config.yaml
n_layer: 8
d_model: 128
n_head: 2
n_kv_head: 2
head_dim: 64
d_mlp: 512
vocab_size: 2048
activation: "gelu"
norm: "layernorm"
norm_place: "post"
norm_eps: 1e-06
positions: "learned"
qk_norm: false
attn_scale: 0.125
bias: "all"
tie_embeddings: true
parallel_block: false
init: "normal"
init_std_qkv: 0.0442
init_std_o: 0.0111
init_std_up: 0.0442
init_std_down: 0.0111
optimizer: "muon_variant"
lr: 0.00186
lr_mult_o: 1.5
beta1: 0.9
lr_head: 0.00496
grad_clip: 1.0
warmup_steps: 200
schedule: "wsd"
decay_fraction: 0.89
decay_shape: "linear"
final_lr_fraction: 0.05
batch_tokens: [8192, 16384, 32768]
seq_len: 1024
doc_mask: true
train_tokens: 121600000
steps: 6855
dataset: "wikipedia_en"
Each number is 500 + 40 x the weight over its row's rms, rounded and kept within 0 to 999. Layers, rows and columns count from 0. Numbers have three digits each. The size before them is the row's rms in percent of the matrix's.

# layer 2 MLP up, 512x128, rms 0.076, rows 185-210, columns 0-127
082:485544536532496525443496511538439484465463422494533483429515551507483469469459441546464540588465566474480495501477500485396465428496544517450491603482515499514571500487517415455521458507538457510508521545465566518546561524568508509481470539444424495489549513558491497566487423516498462476487484538564540517496539444556482478585447540500527501435502517498496530490575474516480503491486
099:567566481426482451568429510501437525511503478484536461535511482582475479520442476430533528445586510484510453470509474506455459459510583486448470524469564484508538465534530518500467535508481523474509517497489476438580448549505424545479509545506488554533466433474524534511465426475611412545479491513489550516484524518513562510470502486497470478533533425513574507502527489531565555497511
089:521496477467488531550453538526463456437485557461501544528498509469453513508493541485484495521466505521512507538534439531546440540543512479490479506500482476521478474461526520486502473415477595503441602522459453507491527566475531482475536449544480446499633453517487419474534507451441424458545492527496564525520523484525486621471528452475528467482541490440488550428470520468550430491509
107:542427457444443555522479499506513508452473452577537567483506517587537476513396513532418539486537489530605479428550563503478524564512479513550454533453577492538549507458561496497498498516504500499439463463576458478463510408478480483511518521528559506490484458458462452529523498426446578460496509469516493535497541548490508528456519417523495511526529464469524533493529531509510530481500
098:453624523435495488502497516515386505554485539505513559493533447497535502563495471454562498455494507498496428467554473535466481439496523457474491540457507516462546494479518487516490501559466500438515515536514431493546468521500462488475518540554506466610469542512486526449413415573521489460504501455504501427468486566443513480482500552491528489492553512519537553516492534601435532525524
096:483588511523525462502458463520448530545499477482508490475569507433492487500593535484595526519535464418549511537576493468521534546489515445499555501582482403515524496459550517425516498543500469521503498552486427484546460513505558540506540493567436438494527464485537455545557462462524504534571508443530543504487493408514474504470471527472525482495474553486510478427467518445478479430528
094:521501521489504505510468436511477468471497447551522557503514550475542519582555491471548521487446450510553558474437489539521434525517499451465546484463472519542492454508502539506401444570482499453488481577475521448493496524515456487520552580522501469502472545586504538479537483450505548454547488513540563473540466514525444473450525454525499598453546487540504470414502597463479449547447
117:540543518523564472572496412436496495499567524508476456478486498532457540476405463516448456584505496505490486550533517525487456513528563497476453494510495485496536481517566483479528463454451497525521500454482479570568483456508437510498517585522553504484545493499450488456453425564499522489489514489460478589460526430481499434489505522487544500533502550523551524467507528436385398547506
102:494449472558454543464546458489491515541569512569500435493470546553466550495540505516528577541501505509477481527492438478499484434544505434452499578460529429505463457520514455470509469593475484419559468516563455410513488541489535502527516480516438508478526470491504502534481522464526488488511432504481559542492492520530577499495480377522539556529580465560507510442510472488525422510496
102:491485525497458564470450454484493449426543538507551477542479507503483574509531432475570483508402561494409483526431485525584470543565505484511435441562544500485429573502526531505510529563435517471465490487447470464494475520498491503443503545539520458515468476470542479453593470472494511537560533526536497573519484523482518523473532449453529484442486587494495449490541481525564476490505
106:432485459546454430511562463461471509508495548608554472503464408502535477564478442522431522518515394527476500514507507460520436449563562561501504434495476479502509493485571388501492580427483531521503510477434510552549473591520479473423503522466480489483569518482547485492566521482475481472544518541461495496492552463503492489464480527543478510533522544494490483540454514482511494500472
101:501446424519496543469508514406508545543417531416511504462555535515506528445487522541484509412555478537476478585518460554574459431483453515549465523433465515505536522533481548526529485489448545439546516503520535519518470452504475471494416407491528493483539556463468500495492472486483480514520533517501504531406570471542493473521471519511460481508447486476507558483464417548545438528550
107:489430539476564495503604541453551507510427407519512456493477460506486510573462559494472471554461495470521573493577480525481492460556549405491509507495500488519508557481543504524536504497565515473545473473512569503533447519503561475495471579519518498420506484502476500557503517398519494468494475422509518463431490452535566488504420488511476490421497495525440511528508498468548499525577
104:569481559496518452510438454537482481509455457526489490586581567536533462439454560461515515467531470503542553487485459522482462499474480576440496504493516531526482497504430453437451502482556467513514469551585518464461557526450481486510538545541521508505476483449430458504529492496508479495514503407458542545526564468435497496524532454549522558506409551472529480437547450422519555489503
074:483539468442511483530446451482639518493526571494474402560441449475543481487497462491492463464452541513506476563506457494535483529484519471580524502565501420450466567528498550564522480530442535446455532563482534562463499496531488523515496456536513547514486519447480488497416516468504513440507522508549555538501523560485541523519478598446454431514491525487557492546497498459462523521485
103:499606515495516485521485496475537526520489459546452505532505506486488429484457572573505468494497526495512485530492519543451396527534517497504508492549539521563444486483440429556490525538509546439444505532518572436419431517490444552479459499546510550518475495539490544454449628459485436510453502492510552491521534524536506482549435538449476438544523546486483513472529471516568454450511
106:492491515569511497506513487497484516546487431534426523498443520483513471589476518529514485532465477477484541504487490460504543426501410486481491545515491423538617496501488489426532507550525450483520502441449494429564535518512516530497499468430479516518549540467466515576537557485439518533585471589549431510454481449509473525481445528497511573442555461468527573540469503533480437493492
107:477474514483456534474467480516522471521537500530489523460457483589541520541509506485541544546503530489515566540537461473523503450448504403473495499497443467476454505522538501510477520487500510473490443583509507496479514539532462457518566478481597526541405439478492475548449533441543501471471503483516522411406579517518583484476570571474391498500509482521438467514496544513586540502521
096:546495446507486478511519580507454499572545488498490578447492558506550484461482531464496562500514459468470545575527470483510529517526485489489459410593408478522507567481495493518512518497454501464528497492534457492483546399522459476495467490527454504496479565490528563517490573504505495451483460497536468480406480508377530572432573467520533493460551493478480461536502458474510582490501
105:497496540543439478520498536454517501460534476522460515499514516463485571506482407480525472537484597449607542486424522455508451506520386466531539545449509452521471443550432479521521380474436511536533469468513483479528523520524552526514489554505523501492537479476476472542551456484421524489510458518524508487530577458477503495491542398451514488497522507428542461550530487516514507509558
087:519492482499556488509492429490462484505522513538511507418535411507550509485484563480498505551449492479544545554538468489545380513597535487530447538474572480534548544500526480521479452526512577539458470497481440428549509442456469544468484463578587497524568422484455527518484445456514494471537516544481489400494498518511520532490524520535567510452517441567482523492539522502500495498501
113:494509429485424514514502555438587475515515494501530511478501503533477505459428533477584514464542484504503471476502525511548535483542465493498551487564431439454442432478529462566515515554521534519419533538521470546530485489518476550471608568455470551474510508536434470514473525513458469460491488442514442558450531477516499486491453444495502499512467572432571480551489446449531572451535
110:585454526454510417535538505443569436532444467573521589531460502477487414540541518475483506551502585463493479472494450551469544531456507516467460475486487545536503468559507476491569563464443560543507488398523492496500539547520487463480552579546494534465511568519485475435521468522491531445542500461500537478490545494499441496498492546483486555467492470474428466488535473465564478460507
093:515481479526482488465547497499538541477493557505445483433421512493490513520544494598465510501476498489537579498534557492442519528467513531547469489564504492504455477538542535594513467445571523480520504497467573505492476390542515492453547492477604512483481506479423474453467510519542514511494544511490552552426484512391468492433522519479463506459550511512493551550551481459465561419472
105:483500514541516467464518537503565405535494539457454490447502485484480453500504560548498479540483467457518449494420450554507616561470464482539566464493558510502467459474516533472512518532557434592525497518491517487537534418558436498441527478510503491430551549560534479446559490441413482486488518508538463465516470534498513513518565590499444446529527441480517548490485505458515476484493
089:481471426516529486506451468511478492509482532446509548518607465584496466451582456536470511507549458451467439516501486485462410545498481486520542531469492516441562510490525527507428509565571610523546456476533475544520529513465518528513527500511484508418504481512530523443437526551476476560524522497535468470474440422544513529503505408497478503468498517543530439429515533477517468580518
# layer 2 MLP down (transposed), 512x128, rms 0.0318, rows 185-209, columns 0-127
069:509500437487516472539553528461489451502435537492515488518470500505508547619493605505567491397472547508480522487569490420534575486536458522506450466458485559506385475547471598482465444541405540546531506508490464512488461500458527499517508460513496514609552499435498443505485499481459471509459493480507517521491520502506504504598515477517496516532474500521519507484489502484449446550498
090:462522473504500509528464535546494531554543504417478479525588428550550447484476470541466535521510500513439456507493449563557543524507504499525478532500530501520522410464481473482567509535535513553512499476521488470527515436518473381477431504488493413474534423537489478540537541439518594488508502460503520483455545466464513445474583471558550443532517530502453568506503496487545531461420
085:474448523498503524520526475561497566615531478503507520500573555567440475460480491483566468418566464538476518435514475480471484512494528558463473473517465535477465480491492495471438529591537548496456467475566492484513489487456474544506521456511491508493424498563528452513538501493462494475572540485459483457554472499549560471549487443609438521488478477522467526466507414467409501457476
104:566522462504495497483552451492503429474480449485492433513478501518489490475566502537624457533482611488462461542533473463475522526428505547448473521549445474566529516497500521490488539451454464532512487513432468510529560486581517474477480443518512524542554549496509485487541502517517466519473523549510505436487488426508486444513481579507422464418492512506519478497519496587551556494392
104:507469513561465485507501556502512507459461404519484479477457535529534460533498464486477571484502504509418469514477514511522548521497492455509441471470527525499510491540446503510560495571480494524400494533491536501500439509457489479418507554458464534425492421566472538443494545538484471569441467574557625509541505537540468534434575487537455480502488507454517517509503525510601510499443
089:480441477511559486521478567508553568545534539537520550463504535433444479482452527495522464519482456497527451459468539551545529525480507555445527522502402543576492529494493577492485492490460547542471463481498544425434488445554575516526556482471409437498506464473515475454425481526518549487441474522528478503529460572516545496520549549548433540463485432532512442528543523464508538477501
097:470524485409486503493467493449454527503529441536466488595425458579474447470513436504422533505540547563486528471473520477497445485526472481556516464542485478544449556504482420448485530513479539572506565502509443549524508510464454503440518474478486485462580487576562482471541551529456556532482506524410432464513526513515490487539491493516485503451552455540545481569501443521531519553535
116:536520527501533524509507438476493513484465501452528528438543481542474556496554509466512460481499485547570525464461465560496481447532499499460464515568455506562540485511492436480434476547505524526513554551425495586514556462504518626505495493573483533538507494480481481448541413502460456540500459459547559508422545475485523550577466518510451436507485491456451528491487405503460515465426
101:452494525491484494591491568486514484445464465505492483463515518438496553500462478513506429459488453431523467478458521528439446485506549456441545481568508528482559523498454472541497463469567498502503560388539524495558485436421407526464578490539552546508541524506498487478487500505463549451514553499524452489461537530510493449615478478525476490486518588484483530561490556525554517503527
091:478482505501471594451450551491523534594466489480505507416493460493439487452507537441513457505509492506546504543475545575537477579513488442470521512567449515458435490528466527503491519493587405506529510492452474533405493592534478520490479463491545538491519523517470479545472513499486471470515501557516443428471476519454498485571496518552473443476528432555507466602529522513465514565489
115:445488452519501507574479472512542444487440504472472513478401503542537527488489621542509472542515494556548526456493496530518520521497541532541454492488524473466416552486520538543461529521510489524484502476467538496528526488436499536523510499476509412458523510429476545456500414533428452439552577484524497497484446471537492474449554561434401495572534545523510544525561548461487469513525
107:484500449497498600528479515466487487514515478438494525472517468442521456571488454439484609448517491598473468438550513445512481482434424533528446464484582461526525481569496500618517505448500536475453531530490488540574540428497477493470535445536516530532544451519477494464502498512502488495499485468604449540493485512563428490579486496502488538490467468488507480475483539543517507545508
102:579517479498500533448449490448454549486494540499496498548483571499550532512467414477516465479564453525527455473422499449514559526497500488485439524482479553524492533509510539462581461535519499476537502476543522514491460488487470516512465481474481504455532459502520503569492487529437476449492599515524496525534563529489503510506411495401450454438487494547520544376555527538542479615501
096:408530558526485504478540486506433509518520468451426421519478534497533410459560549582492505559592441533493495561469476468539490541458526466570440542512533537469526531473522500484485492445486512493501518489494481463506483439593548446474531423495468434487477467549498460495564499531522517526439522537513530526542545500518526584466517516485482548500498538483533470484539431513472567412492
067:486477494512458559504400455535472510584478497573506538496504549535497446481462499564536518491500489454507472419519492488524571454500509444464551475496546555580505465450553481484481526557532463476493537446519426477464513519490535463545515582544495580564442506490451459580464538485536407555472454502492593527513480481498474536468511499530514502435492485519501450459490440553474447486533
105:510499501558504491444583494442463426488541488576514476452456618505517482500558499460519573445546533498491523523496493459502455430496503524539534462463506500576483494556561528515528482529495473471591481402484474558586495534475507474560468482471558493488512524497562456518522516495468496483448521569517491562545456477513444469511473499545435557492420476452459506474472476430457484505534
095:515490540478509460575466468446497515554543506494541440517473545478543461479480561480537491476496541501527499507525449551471629481570497452519565475468506520469424450499541486539537450502545525473540491458494509499575500421497551486547475528482442479487517491501490495501512453566463451498424524448481594514442528447480479521588480499463584425541509431463485513456497437474494531559519
111:481526514513477558482473474447491508542581469479507467580421500487456515485568451584399432509489454527525486472438454501456573465465476513479521506600486455528482454523457554467477441490485522464573526505493463573507493516567477499530505523528476475503475579473527460522487454455512536507556553449516560465510498490572468431459541498524456518456523521595523479475462494466543536537501
103:532555486462519538454491482528527552454496529504536455476474560496523484390607526503526492517460560471488485421472464524473427417468533481547547547455570468434561502514552515476477510493506574464522436470457520435508466485509491517555555527463527503507502597520402507428512495500588492473463455540493497515511471510551458528547509463423542511485556448510480526536514503481505523517498
111:544438466509434510548527523470542491551441437489475492473410478483494471461490486471529426455532410582525461519587468543501508490447483480527532562488519515519455522530489392545456430446477443499482522552487455535513539509467505513455508514464559467488500541477521532515426531498496417511523547505523505466507517572513525479532522538562569447511492468506580422537556526534503547528523
098:533472563506544472491552548447475528469503600544485522553566546483466462457539525481535463497574522516442544452490469533466579573451534479516500475548516501509503470520534485486502455506460479564453517505517483558533532520416451496489522517452364517539488499544481505512524453458514437496570514404557512506471545468480471418458476457462517436509474482530504554543543481467541476539505
112:502509486470476498450455499521519467468513448552519467507484511524533521533556597560490485490503467461527474448509511539500487473462530481520534484519462465525467497466594449577492506533478510447501515437461474466478501488506609460515491559536487513523501496413449518466460525486523506510421568545500511540486412531534448537547522583419467483490551484515467541451424506557565543562396
110:413450551553476555559462491523446550540489494416510467486479477479566576498459476520490545482397496530520455438511474484478505497502553457496482486481497573497524527478510475558487558471515478465501485463532529565524538535495451561480439502456488501564468430571476510567503528493569576495452502478479419520511444496515570558487478503498465502508512505530495558547449483404490506465581
098:410402519553535540440481486524543556521463562473505424451451508484472550529514430507495416496498558530470446524462502463482492577540386573541516472497484496507467465518509551557461493542515506512462543469498501480485535461482516462484465538450538488489503485513518530474483543476504534468509447484515603485496424544545459568479474520558581528543500430538504483484511541473543447528461
093:480468499558515536440471536526469429507490532535551476541576478454553498525581527561467454550457493507436446471486540564550504541491511473407511492513459453528568518489485471588494519467510449484470440506458523574481475442508491462531476493521427469444503627541460495506528497500454533484479434520460509477506559503479468507513436510447508418516518511485462501549555451550524521442528